{
  "n_layer": 8,
  "d_model": 384,
  "n_head": 3,
  "n_kv_head": 1,
  "head_dim": 128,
  "d_mlp": 512,
  "vocab_size": 16384,
  "activation": "swiglu",
  "norm": "rmsnorm",
  "norm_place": "pre",
  "norm_eps": 1e-05,
  "positions": "rope",
  "rope_base": 10000.0,
  "rope_fraction": 1.0,
  "qk_norm": true,
  "attn_scale": 0.0884,
  "bias": "none",
  "tie_embeddings": false,
  "parallel_block": false,
  "extras": ["capped logits"],
  "init": "normal",
  "init_std_qkv": 0.022,
  "init_std_o": 0.00549,
  "init_std_up": 0.022,
  "init_std_down": 0.00476,
  "optimizer": "soap_variant",
  "lr": 0.00398,
  "lr_mult_o": 0.86,
  "beta1": 0.95,
  "beta2": 0.99,
  "lr_head": 0.00384,
  "warmup_steps": 36,
  "schedule": "wsd",
  "decay_fraction": 0.875,
  "decay_shape": "sqrt",
  "final_lr_fraction": 0.1,
  "batch_tokens": [65536, 131072, 262144],
  "seq_len": 256,
  "doc_mask": false,
  "train_tokens": 612900000,
  "steps": 4701,
  "dataset": "wikipedia_en"
}
Each number is 500 + 25 x the weight over its row's rms, rounded and kept within 0 to 999. Layers, rows and columns count from 0. Numbers have three digits each. The size before them is the row's rms in percent of the matrix's.

# o: layer 2 attention output (transposed), 384x384, rms 0.128, rows 94-119,221-247,349-374, columns 128-255
# v: layer 2 attention value, 128x384, rms 0.135, rows 94-119, columns 128-255
o221 104:547491492481468503469508502512511481472493557461511508506502516478529515487494504537481523525461518499468531507477509529490518503498482538538475532491516556482530534497525480502505481464479498505517475495505518490470504544464517536437522524474447497449520521507484477511504524501480484534464452513517497478487529459500470510528497505505483502525520439507508484501526529499490513520497
o349 103:456466510506520519460482522517466431510464469520498533502491490541511459483490488481527462461494447470501486502528498479491476532505515455486514474504533481481473500533499496527459523505531517488513527521494506506501499494497488510501495478541511538527510517473507501493498483499509531527484502528521474515531500520521518515488517512497521480511497502518453486495501508486502522488512
v94 102:511487492505477470467502540491510526517493461519561567511515474491495505524504496527520524526462500476533534510509500482532437450505486463489490518511479500464474475514495495488523532475497495532507484490526526539468505522498505507518510519515504511525507487481533517529491522507524505486521487487514507519506530504459501524506548507490540488455542520512527489509534490521474518571498
o94 096:494472500496463539479545476495510476525501518507527517513488515501483480514491512548504495473524507512491528498526511486487516531467485465474472511508496511517455456449501554466464511481516459496471493447548490483477467449483521518503506499499500537514501484474466510550512463475496537457508484510502507477558521523515476488582487482522468540486484458536503478457493519524491533486456
o222 111:510497483492531509505481445520515478475516541514490509489496506485517496473546475461486545498492476498517482498480500486478490479490484524527509547501531451481514530530452502530520493567459486509537502484464511519488501584473505504490481483494496526532473535493516502484496516505512499539474453489516556500439514516482532531493510541532513514476550490528460483517522494500478495505553
o350 103:492482513476496475519490487477512513494484464498520489508544494516494502498483514500516478503526544457453489527532506509532474452500499481510516472473482517491522491551488455498494532463524488468455518516508483507515528479512487486546507524487497453441523484545517514505454520532520480527521530501469444472500498462495504484453471483445500493487472526514492518504466482490486509544464
v95 098:507497511496514499472509530515547527499513505513536506514493474481472486501523490535468517497530533507506507486497487472438503451519473491513510532510495547496473495533487518500506482505501483500498505512499499465516489500493513478482502496493516480523511499503482521465564466499499485463527520478496534502501498517494498485508501513516518542504487500474475473499509499496512535483500
o95 100:518512505506469524492484485516506446458516526540511513504516494502498477497506505505493489482524478452497491526518500472495462495513483510495491553513463547432475457472498481528502540459491483494483465510478477503481496501521501514467493484485492502510512478453514490470502515537536511523492479483507474450487514435520538498508538527523538486443457490510479529528491503437505509481482
o223 107:536518466526502519490565509471452530448496489469493422493529471482494509520536473500503491507470483531487460519497480498514490529490483486543471513494506477525523559529548573494497523521499468541534530500494505482484513499516467472453508546518499494485508496456490459512482491468509476499486489514507519514530532532485476525467532448475479526476486520464504516489477492555538508500482
o351 098:469465576542503476531502480468511568545477494472524539505500508503481539510448513501482512501517531457514506462472510493482518488498519507463498447495502507483486510487451441476532492513518548471477507512515488492511502485483498496573511477513542503488498506558494526464487521464530479502530501479494487485529513474470472475494442532481460471509522492482553466440489500532494529482507
v96 099:516467470507477491523513498487514502485552506474530496460508511499472475486460487498519503454496495520494488541471489558527529519457504501500510482501500485465498468518506544508497513483554501509480494513485503509532503532504451453449490509538504479469464500486550496499496477486487550473509503536513469542546502491470492446500509515470479550514481512522536543500548452496501516522443
o96 098:456428547497454530544511532493497457509479527493527471520474452507506516529518514481534498462507493490473491518505515486529492448557497500513490495531507519509483510517517499460515511472489505524548531483501507497575528504452486557461468485525479476519513471483520498489575474523515450493530508546521531512495497468513520476465489494469436525447486509530560496514502502485518470507479
o224 103:479530504504543501513486496538460523466499505492470535476511536502507471502466475557522524529514518495482475483490495525490497506445455517513478504499509463497521483456544456522525520519512488444511502511503545441480489514532506485517526510487543483535483497484491509538520500516514529526480537434488498456491486478525468445498514506513542515478502501477474496508528512497481527492499
o352 096:560465434518522470519528494535506506520509477487481472527460503491461535476539492472521492515514529494492541469498513532503509462510480489468509523467525534510526484519503520475475446461535491543514481463506467520497496519502515479513488493495469481498515535502474498525441533488520526494464485535496488513513497490475493491534496506506509461552516537477463499480511523523514482505475
v97 100:512530461528510477479478486491519490505489490538497529510478543517512487462528431507517525433473527518517494475496508482505459493492485504493514508470519472476486484508522516536509558482538491508480501489496501483455506503507529473507463471500548512484495540513471473506506458503487469519473513506512530533516495492514514493486494454506553523499526497482504495519498495520562481487449
o97 103:530452460506503505469517505464485525520516512536528519505488491474519468520539499496505475473503512506481495514504479482512485447547494453495499524490499514472480504451497476524486466469500507498533502482464528544476521512533494456514491470482498532470499493525448500520527506508504488479521509473483542512514476482516470487457465542500504481478460479519510508494494469490519500519511
o225 102:511488517496521468478543537507495489466420520477504511494512532508463494512494530514506486503556486516499520527502490507501494498464468511538472459530536496537454440525521524515489567494484474509471488495460506455521448503514491538470501566493538474474519502491507463508504482525507477515502513508551445491509518504484509578512493454474497526517501528450518518514538446482510513509512
o353 099:459489506505534520516482489558558507528492470490461499531510478511527534483482517496493502545444499479490537453545504533531504485515489517464547512493495468469533534540520489489544510519503503472460530471559469507465510525487501519501509472503515469498549458527517483522487521485504471536472476541504499477482546499487531485533515502516488521514492516544488508498496541537492501492489
v98 102:492496508474574522500493502518490456487550491466481512450524524486465446473518542534523490506506517486511490519552520495505546494465505561512508501509493475480478516489514479526508506507503534491497477546479465493531484525529453506522509481507510496529499463519485533486543491492466519500483478509499481529513485483481456476493485518478531500514521507490455491520499526496518459502497
o98 102:502529503531504516486534533495474478480538519466500501473472465524516512564494500517514521525486524497499451508477533513516486467457504540464515486541534479483510481503481493503501479523514521464505477498483467508483524503539481539541538483519502475519486464514509501543509480518476476553557506506527474512512503456426466461470477531489522505463508500482483533486502492519510482468498
o226 097:521491507501525480480510492477521459524457506516546537516555530453516485458491516480502523541503511487479503510494462519475501450518521499514475501479472528496513537481519489518470488476498493511500459507536485500503531486479560499478506532509529517510496505502505452454512489532531459499503476484501519490534528532515501492500493439483501471493487531499507458532540476482458495504538
o354 098:501482541458479510535455492579450520468535521505490550494495498528472513485513463537536473478479461459526507534473514513492563555493493487501490481469515524492505513517498520533488500472470528542487491516448507502513442508497484482466484471475478467462506462490483537499449535496520491492513545472510488500477524499516497522499483517492488475487480491530491508495497526499503495491477
v99 098:479505456468502494521487472509480458492484472515503516490534504472477485511488472498513489520497530492497495489485526516482538459501483451468458474452451511507503503521499538490522529491492525505503522495493495490501511501518501545502445490499506500546504507478434506449493482485483516505525483529470511527504495486506501506506496429430510520440533492517496544486442536489511491462512
o99 096:569523461515479520509507461491538502466519499476494528499540489494484514492432499434471493512498507452539471496485514520548490482484494482470486483521514541517504548485551532494521505508526517555525507493484484500514513542496492504509462484462458519522522492523510491494506492522473508488486538467512470541472548454561483482487527507491505474523490524556533526494478484504527465472477
o227 103:498466513452482496486504494470456565526483523478475486504504494519481518470535515533543483507500501519501547533519495493481481504507529507489516499504499462479472507536480504544487484508421480480451456502512512533491483453548515519532518495499501487490496473480513514483505497505530508516516509503493497514475495542467529468447539490469491489466518479460528473492491477491521513461463
o355 101:473521523489512517505471537488531457523469497512532514495468502519514481495507457486459535488526481516496459489483473547500477525494485487547497441476536511486507470507504501503484558494519471519533536525506532439532497530506478471506489518483500492479492531487461469494465525498485477473452467497500528467487488493535487497511468471499495508486509481464456496497520518498507531524510
v100 100:487502496509505504463499451477505471509464509506470489512486543489478536518547573539453531496480447540451487517465506522497523477506489501533509511467511479472547503499461485524549466480465499461491543504481539483532484516498538524534504506509497503492491471487543509528519475507485486469513485481504529483506465519494509528475471503493499515529508499499488496505517507470508507483472
o100 097:529518484485468524490480513482504485508458481533491491458511502515498520495528533505502490519522532492512497516497437490482500513519461506478535518541481495488550518491483494496522472526535500496504530556532562492547503485503458544534528507511481468522481489510465502488459515505489484539452464490465476514502507522496540474524507487497518488497477500488467487533528517507514528475497
o228 104:483493494529470514538530505522524502516516518435506502503487534525470478477545508522505476517494519478492527511488487465475535506472521511508488498482494517512473505517501510506483524506490524526500489487557481491466486495505511494484493482484500491501507468503497537507484485500510541533516510547521567505514488456485499469479514474512451481476494518495497512488533529505520523478514
o356 097:511505485515573495519466491463486493485491474543462473477520453487494520452494497467530554463466468527466496509512539500534475438556472479501496506479481510506487498505525501513495478502498510446467481501475538511515517496541532476511503486500518502471474528535527495493489506514495444525493493533494486497507490527476471516521492500486500526498528477501522487496465477502517490559476
v101 095:505542485458480519518485527509492470459492508539505518476466529472464459504511527497474546483515464552498530475492492497490502501490490450482511478488517494516488477499542460508499527468513473529514543500528469511521459511517494512534536467494477496519466524491485473484495502512533508483519519504506493464454532536477515528514518472519486498515542508458508499472471473500512543505500
o101 098:513523477537500513426527470472469524482514534545494489452475495480495516495471559466472543512525505554512490507446524506492465501528486491460485477533510494520471569496502514500499498523483519522508503541526493520533490479460516498496512490500487520508471531499545495482506483462493521499471499495509524516537510514468464518478467485499500494520519509473494488503465459461504532479484
o229 100:512503482506517508529458459496533493461474480458513450497550526527530490522492479510503472456520452454474494519513492566510474487434458458463494531563468510474479490523537504473529477475504503484510472521516468485459510515533487497525477554513487508471511475512475486520478509524464509491525464526488515470517482538533492476496526517482529466488523491493496497511519527524508498553490
o357 094:446517500484495503499532482514533448563517501497497534552525424541466493467499493521526504540449531517516514500492510510490495531490480507582496501447512498494494461484503475524519496492537528520490518475499532483484486505495481499494482509543479489510491576499519504466504503463509472487544497504512503512512505527506552510543501510510482485494483524518509512513487498530511505495542
v102 101:487533490479463517500504468549541494523435493461505537479482509453458525479502506488552497495497486518472491490480514542424534488503460511507496498515526501508462498467497538501499459513474475500491514476493471551486476533466551502498471519547493532473477500478520519494512483494479495514521474489534480485481504520470475505496504540506552495520482530489513519490454500508482502508479
o102 100:531462489493546497493496437494487507506518516498543492463513485509483502527508495475509522505461464538495481466497536487457514471517528472481473504524482496499503534467514511489491468503480480504497539471520523486464480493496533580525478547482505452498510518510617491471512563508505493482513444514452518508516512539506484549495471494456526504544511471509502541500495530488466515509475
o230 099:506553520503472517460511512505550506504498541508495479487466499522492463516543502511479482514539484493498505504514494504499457527481497544544519527488513496517503487472466463521500503486515476492467515491465514531514538488454488522442532535506482473474539514533463507535462451488501495511520521504490522496490487460457554495470516524495549496482462504481536497433508504479478516494532
o358 099:541495491491475500512483472493472495517466451497506532504500510496475537500439478533545525483459530468497471520470495482512525481504480516487499531514490486524484490499529515508528495527445564520495462523492478484535471467494493444525497435507501513508471502505486535493548481498451485504498535481508520476501483512522489490499529486492465503471506519516473463527485487524501505541478
v103 102:505483459497522491451509505509483484451488497495506463491489553560529509524478435503439512507516455507478512516513492526512498535488471500509529467499504498510503530497529505528505485512476479458489465542479486491485521472493472559480516499497521499549524507466542466511491457504544517492490500518545501496478507497508477485510492442482500501488500550492513465501444494465468547518474
o103 095:489489434525459514532500548466527476489525490534479490498486495461471505560520521521514550527496516490543538538495459497504485548497517523504490459519526455484525475525520461471495468516501523479502468543533489544528513528488454529523490501534497504514507524480508525556497498513541507543532545496473510507448500545461508490479529468487454490516473495503469498480469489489537471522519
o231 102:521533500512559534527513466527520530501493497487554478497542533510520466488458507478480490523535495502495457480480523472525513508458526496513432548501514524512505478513486512472472515485525552497512510460474470457523509573533555481536527506508502478481450510531443504471528485469498516509510495475527499507485504494442520502438506542458478496527526477486516511501545540511491508457482
o359 109:508520522480484486469481496525462469471504515518499518496512473497508488469510481494446485473492480491511528483530503489472501440514484472527488499517518524497496526473519548539509517486476467499489496511484526523509483451518468479457489507518493518474519467476506452513477555537494474530501504497470501498502522483541483469566485495531546499476486463523527528490475474503494487516504
v104 103:483528545495482462520512466507523520501526532528515508502527562490464503507511483489510499490534447457485459512465489467465499486484516535475527473503530526495475515517514488466462492500469496484508503490461460509488466481476478509532490486540493452508531508494494536471557542468496515505514495500526497505521510475510476515526495503539507510477499503487477510486505476472517507540529
o104 090:474500478514477457509481476537531485500508478478501514503475506508474469542465530446477501479498463508503458485484487514474455503508489494505503478505482501540486452509477504523502482479505498521486457495441496501502488507509502523459517515491478460531480542519552499516540506504488514505510497537547513535522497470485500515477489522490451500515460477531532515511514523505540506530494
o232 108:532476472469506516539483542520501535473494517486512491523485484457545483486478488471499502490465493462502558489514463515504501468528499489503480483511521509541488537489477480494500479506497525458481531515503501534496479513490525513519495474547536525511494493514479506478500520513525550495497452497488521467540498510490486531499559504508501514538516547541509483512477446525496495493514
o360 098:486457544518511545488518485514467533492504494516495526497529479536484475482471501510495503496519477545528478492508538500484511505485478518522530514491479483487533514484474482487520520514469466510546479521572534499508544474504486509525499502484506486491511491524512499504508465490495487553482532478471465504469482514516546493498528507527502477484457481476503488503493510448460527516525
v105 099:456496461476528538486521533549445491540488485533514521486509463491525507516500549462511491521468519521497496505493479523463527472465467492500498477487545515478515536540505504523517471479458511541474520497514514510483464490522534508508496524499542495497503460497503491503543510485515467485492453501490478546482511506516538488507473452507507491498492487466535530496479486484510509448512
o105 092:480486501477510517489523494495540489503539504531507501532503480478486515487491480508516528468463504526479542491508523515517528490522496487491528468468479509520488481490496505493460493450537464492493494526494512490524522479518539469511458433533516528497505514494502489463494498484445506527508508507529531496572518497506504527523509460505504506517526488503573504504491532491518508480469
o233 104:467483534499495509536491465517486471455497526503464494483476516506485513460522484506496481502539523506517525486497487518445521474500484481521453561484473514491519478496458560522494497512486491567509474510513482546521549524471486526507550492491508495509519489489467541490484515553442561485495504514497469483499491504498504529508481509482521485478485505476488472453558459491485508491512
o361 099:493515464480476471484480517500531542518495461530514472497521495454538469509501489489501494494528490496531509504483512518536451530459561538493517516488487473476526529484521486498534521501511504454517498483471503468533483503468489450490543473526446512497483526511510481490520496494502443495478484466512470526452503508519525481487477523510531512499470515508486510553463531504502457508464
v106 099:483519499502476539483494494500480491462461516496502441524524472521527471468457533464480513544507505520500545532496491517488515513514462511443505504492523501507475474494530460494445506506499483497507530531463452559486517494490512486507494478500532500536475486518515491478527473497511537517491512517485519470478509467523489463468435510526471534514522491508541532499540488473448481510508
o106 102:473482494471563513435545516454473486492472565480490449518495449523472490497484520515489514479512517516533511552480538501492490551498456514487463534465492466491484531504470507547499495551462533433484483480499540531480523494523526486499478542479522484504500473546513487468520510530469495509457504536507486499503481490471500520511514507489522498454530535486493469515514521530466525504517
o234 107:481492529472458519525481521497516486530447467520519502480483508468511496523524513474487485530477522496483478503556471552558508461452499518457509518531536507476506502517494513460527483471521489480533503489489487514521469515480468475490480514529523549499479507512530491526497502515541521490532519465497537502532528494534512461496483536455505511488502471538446484518487465468500513536507
o362 094:545517479509465507501506475539497499488514491489517539470520465511549508502481478485518506530502480475501494499477491488454504521524512471559535480489505506525520464500471527490494519479475481557480499477505493456486514509478469518547521506485458508493477524458472517513513505501480457488489479440448485521458461495502467492486534491504473518498441512515513473488495500512522440472468
v107 096:464556490495465513511468492537547523495517519521492526460440500490497495444495516497502486468540505517539549525496422452536466505480494514494510519480470470521507496521531491504479513495525506489499522499483517524530496491484510512528467502490515478476497496529471462521491476507525522509502472499490431451507485485514486487504492442514495500514543512488536463486492529481484505482495
o107 092:497545511467569500522522524489516512495517510504497541457472497506474440500495468509449522499539491475516484494503472506529550507545494521544489507492545482515518465513490511533483492515500501460505523520511510490566466513498484474504525555484512495517525499500550465513508482554535547529511509503535490474547469528513501477543506504484495508481486483472467463519526518488529524527525
o235 107:510481468481527440489529539494530533503535493512510446521493469481517511551516498487532521498493505501458484491507548533479519490436474490468525482510517521498503500507529473453464499469533449535511473478507522537513497511517487465488450565474500480512525475506473536489555513483482490503491521447483544508490523500510543527488496475501539542528479485461514502476482502474499487498481
o363 101:544448494532494519545484439543471498486507496519483504530507487502458494451502526512508453481474474455520525518536471524535496529517486486534532514465505478467486532512479522494529527510505536500489534474495482513476517469495518493496521416535489467460457515513491479519493478493504528451493508516503450458458486469509493510537497505503468480504516478524494507518476460514496500495530
v108 099:489518510452492476506505509515490496471521489514515528508509509514517493522516531478487512527463551448474534473480471546469510509524476489477517492538455469506499483501536509522485514485526521545526491478482528536534486503465503524524513483483456518470542483504514464524474428531500519513487472521507493490510465536579516554462524458468509497479501508511531494484458506502506466534478
o108 104:519516496491505492508470490469481445515538493564455516478487490518533526535501522508466450471507507482468521481506494465468498477532509472544501509506483486530486488494517462502532486537472519502497491502480533521489514469505530525498510503495495499525522498512522495456527473525459464477522524503543499510524468513516430559509510506458487476483464493472493511496482481485511495522478
o236 097:502510475480513564499528489539510512469492475499534527506513515523511464470460455483524515505490536522497473514487565529489497493544493502482498493489504514454524489515473502493497524450515422512543459482467519499477478467511461443563515490480522542485528484527551477514521497507526520486499500488475495469472499485548505512521467507480491500493521472508486497492513517511460496472459
o364 102:490506523533470502448480552500497520533498526469538443506518460492518514495525526505506517533508487472508505525511465504505501465470525493522551500487485519505491539500502503500463454525483512523487543533507505526528511545462500511493475525526492470504494516488476531494447477517525491494467501516485495550489522502470512502495527530487491525530528485479491517505479523503501503497503
v109 101:510513481499504489500521479516501500464550517528508528459533453537495507485478540519470487483522487493492488470541474518498461514540479500513500480468496478474509483495551531467550551508492533503507498504539500504489509472478535521510486521491486484518514465465481535468522467501473505530470500493532501532493478532483509487483482464480521575459494485511515519499496518503456517493519
o109 093:499466472535505513485525499505516507489493475507517539487551516458501509484522530509446500494513488530488516492502499514493492492487497503522478497534467483502541515494523478490486484507483545560470516481491533528498506491537518525513482473501531504519524473485491512477444489526515473521502479492512510506512472505497497475463493479480484515511513504523543479454503505491496487492493
o237 103:518489500481441525514491509502489537521486434510443484475532505514479528528520474477490508503466555503530490516510494537506488465504524517465496469485517490507513451486509454471518508506525494489513514490447499458510492496548503487535512475526467493507537523534478437499482504508504469458494506472492543469514558513479478517499523480492517463506485509509498513537485523500487498469522
o365 098:426513488492534519475489534477417527470489544521517479500480514530514504503470499536536467486507501493519502467519469457492512536494514456440482490494483490513482556473478521543470502489543505460461487534534498495499507543475501491491492489481495528475471479489489513512506517505494515512508512521479492503512460474515514491503440534503483494478502501455478503489516497510535468522490
v110 103:506495517522461484501467490492536489476487501492502511525456477480508480516477553469511486477497515481511505484445514503529502500457489492498528517502492487538523496486504492499517521472480461460512492504473477458537499503514553479504511498526502494529487461510507475510495517530513501463450460496515526519546486481481526511501507511464500522474534515462530472478541522487567501475491
o110 094:442526474468469514527529476483524493494516525452504493510498547476511475521498553484492558523531491465495499453435491510478489518506485550528456474504489548508526512523503532507514546487487481521513500487483456503472518487485513507488468499518494499481527483482462504501532481519489475437513500501507532473519474497518507509509503526481532497515454533498523520499504512490496475557529
o238 109:503486512515520476448494497558466495520526515510493547479510480503507536502504474464490466485538519442544504484518551500514497494505515497480493521514535481506505478521453483514491457513465517469487485493505546476505520512500461513524500471459518521497465486500476492464469522458515503489468537501478473492501480513486519542535478497465487493490511525541497509488470466471481517482475
o366 098:519549494501490518515488543535481478486497523489479494485489499469461511482478522512548487508480508564489497524516458522510503498509485479486513513484466491551514497451521469512498490448525520503481481487533498488513483515508543474463524506508481491491484544505518495489539464545543500526494487529495526519531532520489476481470489482524459523495496492453504478507511540513502514479502
v111 101:499488484491515522478500532474490493463495533507459520494491524520473471481511480539489522505493525566455513513542492536450513487496481528541507496511541508527521507526487505514458508484497519521525502450499490470479512468506538452501484560479521572529503505550510527447483470498486488487494514466493527520529513497527508474454515462460527473465479496496486518495484497457539468515529
o111 108:469507468462495471463508514515527478472481481486469495503485525520490509493543508489514528500470534516478526520520542503501538514503478467504504519452488540551528535551522508461525487455496532495498490497492466475548497478495475507527523505484496501481509516480472541490471472490504508472496480515525493479467570557518456464489469484488479527492517481476481494542511482540498469514466
o239 103:495468514499527496521505483503461533502489498478522520498487488484498475482456520488497484465501506496542470480486470519485487497539500546480536488526522512439483482489501506522474534518495501522520505506485496529538520497484511476519488500538505529479492472522497454497442468577458517525521484507476525517505511511511529482487506470474511462501494508487478485527513496493520517530475
o367 096:526474509487503517525497524507492505531500501512472462494505479490516515485498507500492496522487491469484522502470498516497508481461492508535488473512501493545526500474497475547474523525498439535512479484503518475451498515479531522435503498506514491507491507460535470468530519461504470516520481520490469482546504463513533513490527505532498484483467500533510506458505474503487517495523
v112 101:465509504557519523541503520513484498516448447476463500477496467443502513526526528465494467511488545501457451491467515485498518483516525505505520512426478495537497476520543476483492510497549483485482523492538501544488467507523522529478576474506503495490481435474524495479477493455478533510517487491532505491515571497507505517500510476494502510490491501505504488568505511493468483528534
o112 098:495549483528486456466520529486504519478502505519504535523464521485482455536493535526519497459505495513445478495524524534518483526505474541509496489507471493546503533512520523531494499503479537529525492546529483540492515454508509530487508489459484488509501485491536565485503485444499523450520510520488488483548493518468464506489480503508566491470528529508494506543533541538543527494583
o240 104:484482508500492531521497468469495467516490483552520491492517513518489509514499478521524486536500488481524499513477519466481497482465508519511493482505478517494516464494491478463521545536510480490458541469514443484480482544498533482470526516506465485463449508510504476547525519502513508502490515484485514523480458520501517514526501493475512534510500486460511503511487481490479463495450
o368 097:515512492515523479453525537559505476504510524486513501495524481444548501479503495476503545513537529462495498514493520485525551513507501489502442481465515485491523560509445496481451515482468432443530474452513495488507507478468491459519459529522525507497488465478501475463494476557491471536526504502544482493459529487523506522497494483526468482490461484500454472536497542501472481551483
v113 101:510509485477505524462502467524488514519461464499465502513478477514491475508511529473525524509474539494553501512475469481482511487511484499504507440510521514485467493517494486475516507499499509485529470475519475480470488495506496496486444485525489520479529484494521528525479536464501488524486532500523522514544506505503500519535517514519529495474508486525519484505463507470501513452507
o113 098:508525459482493476487479501503492473526477497515497560509496468486520521505492497543492452538490501522481493477493500515462486561480486528469490466517540529541510505471533494508531521517519483500476507545505513531487549499519538473518472502506529487504512491454475491519488448475536485456469504510496486489480499517504529532485449507508534495508479520504529542514504450522520491498445
o241 103:487484550473453505506503493469517514497521509487492517511543457546490499464457500497528518530527484498508502498526481501535483476453494505503475466487503467517526504510496504462486475472472555480516492486476527501531486540466505540538532475526477508470482506533512466521522495485468493521503512456489480547511528453524516452481526489473538485499472504490466446485537489481523507546507
o369 097:522487481500522474530515507501531514492468536510477472528460522450471490491533475499477502449494502490494523509505518499496496481517540493536522547539523502482491478500480506539491476513501494512488450507504483464498465485502446499497498521477483497471510507503509491451526516543476496501492527505515560477459520537514511519502521514552475505530466453509533496520479517498492519468512
v114 102:470511488517510469502489463508473501520506513485491490487512477479503478475545482497519477552453481514524514516464484495480518527518468544519511494496515514528500517496489555497482534489476500515514537549503472562505509506532521532538511489526515445506500492482496458523545492512499439501464469515508489496530444494520478494493504514500511508500498498477470519506551486535469441487422
o114 099:544477483489459507503469466491465514522494506534567476501483455514467484450542529467499508524505503554484535526486492517556513489505478528523460519485479524516497506526505471541494524478501497474513511523508507485513517476477489491516532498482457469520535500519505506509493499510518498504482472523499460528536510524471510502489480489539474525550506447492482516463526505505501521468492
o242 103:518504495520498515485498482514521527502498484505488466504506495474512522482492485531479498452483492507487501494498458509466507485499508460550468494534538470469478463472535547564557513499505531455492480508550529481528480474516500466516465476488538495528487521491484431448532487482428479507501502496480519491516505493497538510528503542503463469486553511529557500523482519480470504509502
o370 101:494510479460503514510514494504455466504554475453520542507501529497504502521479485515521503558484460498495504443538498510480477546525514495507532473509526538500482494505498468495444468477507480546492538483469490538476486550475503477521520524503474523475533513468488497512484520532543509486490503451478510465489475481530466490501512491478506490462506499483480508453491520493515480499478
v115 098:504428481487476478528486457463511461475482462518528515476446464519459515533473473521493474498525495510484516533487534510506494491498501525495510521505478515471487509497565568517507500544514512511492508475499472455539462489488508495504467527510447485536516555477487481512523514522471479525544518477454520530524501481499520529484517497498503515453542462537477497455491489516501453524449
o115 096:445490519537513502526503479497500519472524568497480528500469492529530488503509486477516470491492527510486482500491497508520537462477463521500501466486461511505460529468511516500523476543531546502443522485529502457467475510550524496485494478539479489523489496520483519489552502471493535502520498502467468475492487474543491488484473506483542522521489452506522515465504503497490487512463
o243 108:473494488507544493473500494508513525515515449523511487557492503496477457508499532496553516510516487504515504478517462460500469510494487452500508497517487462503542486528484501473484548492495471479532494548494517497537517505525478495482483591476530490517479513493500501509493533516519488506478523493534529488516549493494486497493508482521465526495515517535515464531457498545456534511500
o371 094:505485471480483534495508508504546477504499472507471526502503548466511492486476444469448510523512531465503500495489508540479432499542490525528509497506493517530510508557478479513501525458481510508519499468512451516475476499471498515529531471494464557509497489486527528499474468512517536523504480546518528544497495488489524517528488480502465490504511512476477528470533482497512510500546
v116 096:499483462483504519435500507458481464457452518490509491493482528494494544495507486500547477481496511481531498471526478475467510511498507520522524528493462514586498491488497496510501497552547513536497490503460498528487459512479512514494507538520502470507530540475514551522503506484523518503507470486484482475517498504514514474537510496503482525490531530506478453454488491508577513514524
o116 091:503497519547508518506482488536511453479544487489482479517509488519466466456474476494515511514514476494528481515509498485497514482514508518472477457496509520490478493546509446508551545475486531518485520497519507492518482506461556496536507516475539467459529509460495522493551503494500556544462505502574482529537502471492483551513534500494482516547501514487486519523501459445543495465494
o244 103:491512493443495453496507501500529511505495518520488504494532513545488513518492516529502486515525483480490535492532500485461501491507490488450469513499493501566502518496543513479503437507507496489501482455479488509511533495510478471495504490453509483508488495484467504530467519515524509479494498495507539484467546526516437442476438520518505543492507485551523511491483481502462526483508
o372 097:512525467493486514508520514466493463539484513487512536458480510494499502481517532470529514518486499514477487505532493514519500528564509496541528465468513480467492463492503476479452515471488532493513497472506511510480518535512498519477535504486477507512499519521539509472487515490494493467480505487475451536524478429512522527485507509484527507452492501462490467514521525513505494536501
v117 098:500497515539472491502505460502504503464486456506524473510466505487485460522454479515510478535470528484500538519501535533480485483490516452530494474506490495469471573488522501530549491509512466500543488504491505499486493563477488542531511456507493486501505495479531453537477527490514513497519483487462480468540528523549487480497469471517511522480514493486536526485468490496510502463492
o117 099:533519538523502520525505533489520526501493487499507478478463508502518511530486511464479512477492493498486524510496546523510494505519513446486507523474468478492515548459467471520484489484509466489507471486528531496521499496514528496448494499518455504519522515453514441490461493494493517482496441492501487482524493491496461492484496475458466544466461524464490484525504512492509565511480
o245 104:527480443472519488462513503542481492536469500538491509504516471503488502491479533557469492538494526537462499487505484481485519514494471551492480512487515520535517499499476456486522457532498504472515539522491468468565492529491477509571529521518490478514507525509457480471500486495497497502505537503515473510476552503534477488514465471483512489469481497542481462501527491475473458496525
o373 099:454487528494475508506529466475516472517507493501509492544526480482504483488488472484525504504488461474531552498485487503487464540493552513486475473513547506460502495537506560550494503469562482547505509452497516519482478497492462462491464495507517472506444491516505511532504502499463501501493486542476487478473505497465535497490520505544511466515503507500523517516499473506510491471480
v118 096:483535514479453444534542519472519512498538516501510500547548517500483467507525460479493536539509486505522524499530485494508495502478507506530492516504487478504490471490505466460483503499489462490502497550508496507497504496501506511510493531473463524493512513468504509525496507512436458495484524485479526438504461511533514507505471559500504507484521490530494521522499512495522495491482
o118 103:484490501524463453491471507500483487509496485470507514512482527472462545495520544510490507501494506556505477502480504511552487485498471523486508520493461532496502503495497505490502512474507499455509492474502511491534497481520524541536501539504463499541473476557447500499508492503528493498489526508521527477458493512496473532481511499506518551459482492494508499505498509499478514496525
o246 100:494487495490525490506549490522536515500499538534523502526454488485510478497490478464490499507520490492537476554471534478482485496517539473500494512469540509487544536471479479497489484539486508485470520449482536509485506534429475485443484510507509502485474491480524494494522520518507524483533508533477494532577495512492518523545520504484490468568530503479470489473494493509464529512525
o374 088:480496517502493531518499559519508452483509476510489513463517464560504471509470521483531498470505522527483533422549492514496540472474518510509510460528484489526458477489540544470497472479495490567468496525509464494520517475504520454526518492519540507495513480472482533509479498492520472485429462449517478473487476478494533464479475499483458499520502494485548518510509460509517468489515
v119 102:489521498488463514454503498451467497490452501482508484488507534513476512489511487506519501514541528489473532517546494472491481487516462483498510455519494525522526482474463479507478486482552492535508566483487513517497497533491488485513465509519515489448488500502518493488456493470451537488476486529421451472537537514553486481479483509528566537483490492537566492505502485489532482466527
o119 105:506512503485490502487490505509525500475484506495475514482436535473507515464532510489479493560520555480499495516535475519513481429489538513499499523488513518510523530550496525483474488487518556455450521466490525495529468517495534521541504494528510458468564543515506465496484497489514532520483495516496467511491486541516511515503466524534484491508498513516499472469475516515501502496507
o247 107:475504500499484507463518537524474495520495483522535497504494522441508493506494525532482468471503495510498460485498553487503458503506515497495490517531474500485487484455507493525528494549480490483466456483592507507499513460511482535474531464538516481535461458534522524529532559503452452500478478485478530478505542479468509510514439458505472465463466556544530533507533528471511469485499